{"n_kv_head": 3, "norm": "layernorm", "norm_eps": 1e-05, "tie_embeddings": true, "lr_head": 0.0068, "grad_clip": 0.5, "warmup_steps": 200, "schedule": "wsd", "steps": 6171}
Each number is 500 + 40 x the weight over its row's rms, rounded and kept within 0 to 999. Layers, rows and columns count from 0. Numbers have three digits each. The size before them is the row's rms in percent of the matrix's.

# down: layer 6 MLP down (transposed), 512x64, rms 0.309, rows 17-36, columns 0-63
# up: layer 6 MLP up, 512x64, rms 0.284, rows 18-37, columns 0-63
down17 132:505491435541508526558441478444513498533526458456530476487551576497523443538529480501554540496585485470445570553517457476558542513469463480481546463509481487554542518536508428492473495474404542
up18 099:506484486415459486519459483529508480488413516540466516492455536436540520511503463580518455528433532447534489446519439476493547551466486522604442527507487476530506527438469477482527561561448494
down18 100:564523513497444520546495526479436485514513480462505526440489542482407601553532567461427409492579506498494506508529548557552548491495521493462475494510433478505543456498472523507461463508532485
up19 097:471560508524502467460498482453572547448527489487535451519453518458523505562520443502456463466509427510486538513555447507517557511462494483471448440541454445558607475488524445513420501486472528
down19 106:435538533542589559540514470526516445525413535453466457451506488458471476496530527546527495550512504492500517454483477482474509417455466505524493420546520571516471500505570515517442425553531515
up20 109:472537426501469537528460435493465478495531430503553491477465441437437518511461447570511516517474479462506476454476485470468545512515454465573464420481514529477549425503497429436477498540495563
down20 100:508415511467493531451570481487556485472523531489442533523568479459505542476512478500530472471537497508460503471586498542540425467483513509488469589531566501570520581512434483549471474494429482
up21 097:507541485454507496534525543432527538450436489484475463533505531473482530431457515498500501509425507443518513490418521458527513517511460445379438486505564471504501515528450543476424484571549488
down21 084:570473472502493524492466500582432469466556526523498520459459550518423459504504500505532552491488528534453441496581528527467494442506596468498447523444530480492525495473572570500544487450437488
up22 097:502469542524575478554492460484462495504465390472467466454572490504507623517470529463454465519502513549466489458471501509560489487507513575460469497463438450473533525474460434527488439518487513
down22 103:508533470509502521506485518523589542458530598458498495531470462506509462504501550513546506540452475493460421498525464432497570450455429484446549476396549504528444542487549466508538485494517471
up23 103:520461528498474521484459561504520534498465455439492471493496507472516486500417414552555484403564441482493547441465503450479482448456539509503479504475474500470489517462437380436510524515490480
down23 106:465520491533486493487534438521476500542472454526497543473455520435612488499436542516480476527436504543541529526579501517533513447480524475473494499437473536459485536454439494549513596503497405
up24 098:506518516565501540558470534515534533501526499500472502482454490573432492474483587382473536493537550534496527454475511449476462517488578496450526488514448490462551568496424521500556526477561503
down24 099:441482550469406439512576501446494492495495502494499498498483500422528517488531473529501584546410537506564500514490553557534518477508538506524461484564454539576488466523522513484467453515556427
up25 099:506527558504479453442523496562562456504451510465493563540495398462527475476552516532425485461526441449567487474492524506455499438440472498465486510510494490516471493528521587544594495484520537
down25 093:453454440452497531479427567495434450546542471465473534467436499535427496517487476510531523519523502450509495517502552498574465502519453566474514551446573532458479544520447528448497559558506535
up26 097:487538470494446416521493526486549450515448505511475489553409477527489474572504553491523499485538535464488504540435498515498459550495533478475536547576477516497485498541530492509499467647489573
down26 127:491527435469408505453540469520511487491485590437488458561456482484436538502514496485568471560565554463477490540532487508439439521517572440509482504517493488455487548509521531499480516522451586
up27 114:543532499439555488482464478470509517506502448464455474582506534466596518487469567509513493522448511433487481486485458468478442423527428421489482532557537510469408568465514508495468504503460494
down27 117:502518475513554467492485504510538406466453594456499497565483519505475542486544472562533480472536424489457539533512492533484482410376543470507478480453492526516505525480554527537459561507482487
up28 106:486491528498460480557548399546581528434485485490548437434486475488531473460481449512499524460479515469476457420558479472495463471475447434557485531465456477437522532485452514498511459466452551
down28 102:489498442504405517454470500573511461574492455507516534542484460483555475529507496510552527478545508423465561546474450410425518586547479545474446519524488518467487504513523521458508555517536492
up29 090:569550451532499445455499522489478503548505522423487485494488492483455532465506472453557461600454487487460461492433504537594520515450496439527453513492503527522440425516535419451489459522505523
down29 094:500537504460555528523535524479501473518451427519431491486408509487480546487508476501478578513476444559484502463505505518509489468471441569494437481580527506509496456474477603501448525607496490
up30 083:475514539400532542530538514469442430530498510554489481519470541446488465467457472524457449515492610551503515490494487498470534457476555523575447444499475466469505502537550582486449459469525486
down30 085:512485434529454462439520498547543578438484497468486502502518493544469504501556515477476549491417388474512500496518551461585479513523473458427530546465523580557506483480475452525549518477528510
up31 090:397525503496460472495441536463476523517474450555426446433448541522471498543542491480433469470567481514485449475403475447492525424457493456491522442459454535498545493515502477506512491492455517
down31 087:612470480545513511508565460508509476480480532480452535476484381519567483510463509509514425507558508497457556564497532535488542511485569498534495485440405478479437489501467503509534453524510481
up32 096:469519432498532521495480451481503552475575480520467481453497539481454505498461482489456388538474511565431493433529515476529530499390408553505481557475503517524507518507457457481463506482560522
down32 089:526474528506470479519480455498493507467515525455522514461523551567494509517520490476519527492495509552463351483467538499509520404486577559495530406515543453452552472473477549576534510493483481
up33 103:515577441502520494532477523536497503511477578456495447513461570506419555459544510523518508499504523495555572542488526555477490484468532436424486544453487489539529567584484522496551539434535509
down33 091:457506541507465476510410550518551465540554471479530496554554497522493491580446499469374525463532538530536456462508477480500477536457417534537499525497487536509522465455528485589540481488472466
up34 113:487480450500485526467477519470480454531487442449557482515604496405527476469421508477445456513492467542446512479585509435515508482482468475506468597477435464466436494466486454525473488480478490
down34 119:611459541476456489453496492425520507534416546557509520553467481532487498529522500512588500481517506488479564521437559506409508431511506513402539495503481529474482465520483506530490503507447533
up35 104:570596542526514509523491400532536572472514512557484509548477429543535572471452575512455517493454570519504551523482495503473564465557475495507532509539494490526491520449486472544544511483530541
down35 121:478434525566530514499537471435520583505477491529570513469486434482559492433533463486461485497538468470492494510462415537492490558486487478462468538511449508551457505514519435549573583522546542
up36 103:463518559419535486513517445361579502489581491469438474526509556474481543477530503496523549551403494545493512507476505465527500488526475511500515470582474539488547464511514473470477508470493536
down36 098:568516401511432501480459545491441443522541565486511526514535445562518518529454543492557478441493442503479541469415443471499510496476499524511494571535505526507502502493520563540512587539455498
up37 103:562467515521510477447496483471479527495460519501525579472475544515453471460537450443459416532457529505506461442466503481579571507442544569463458481561434508533509489512496429501536477517507579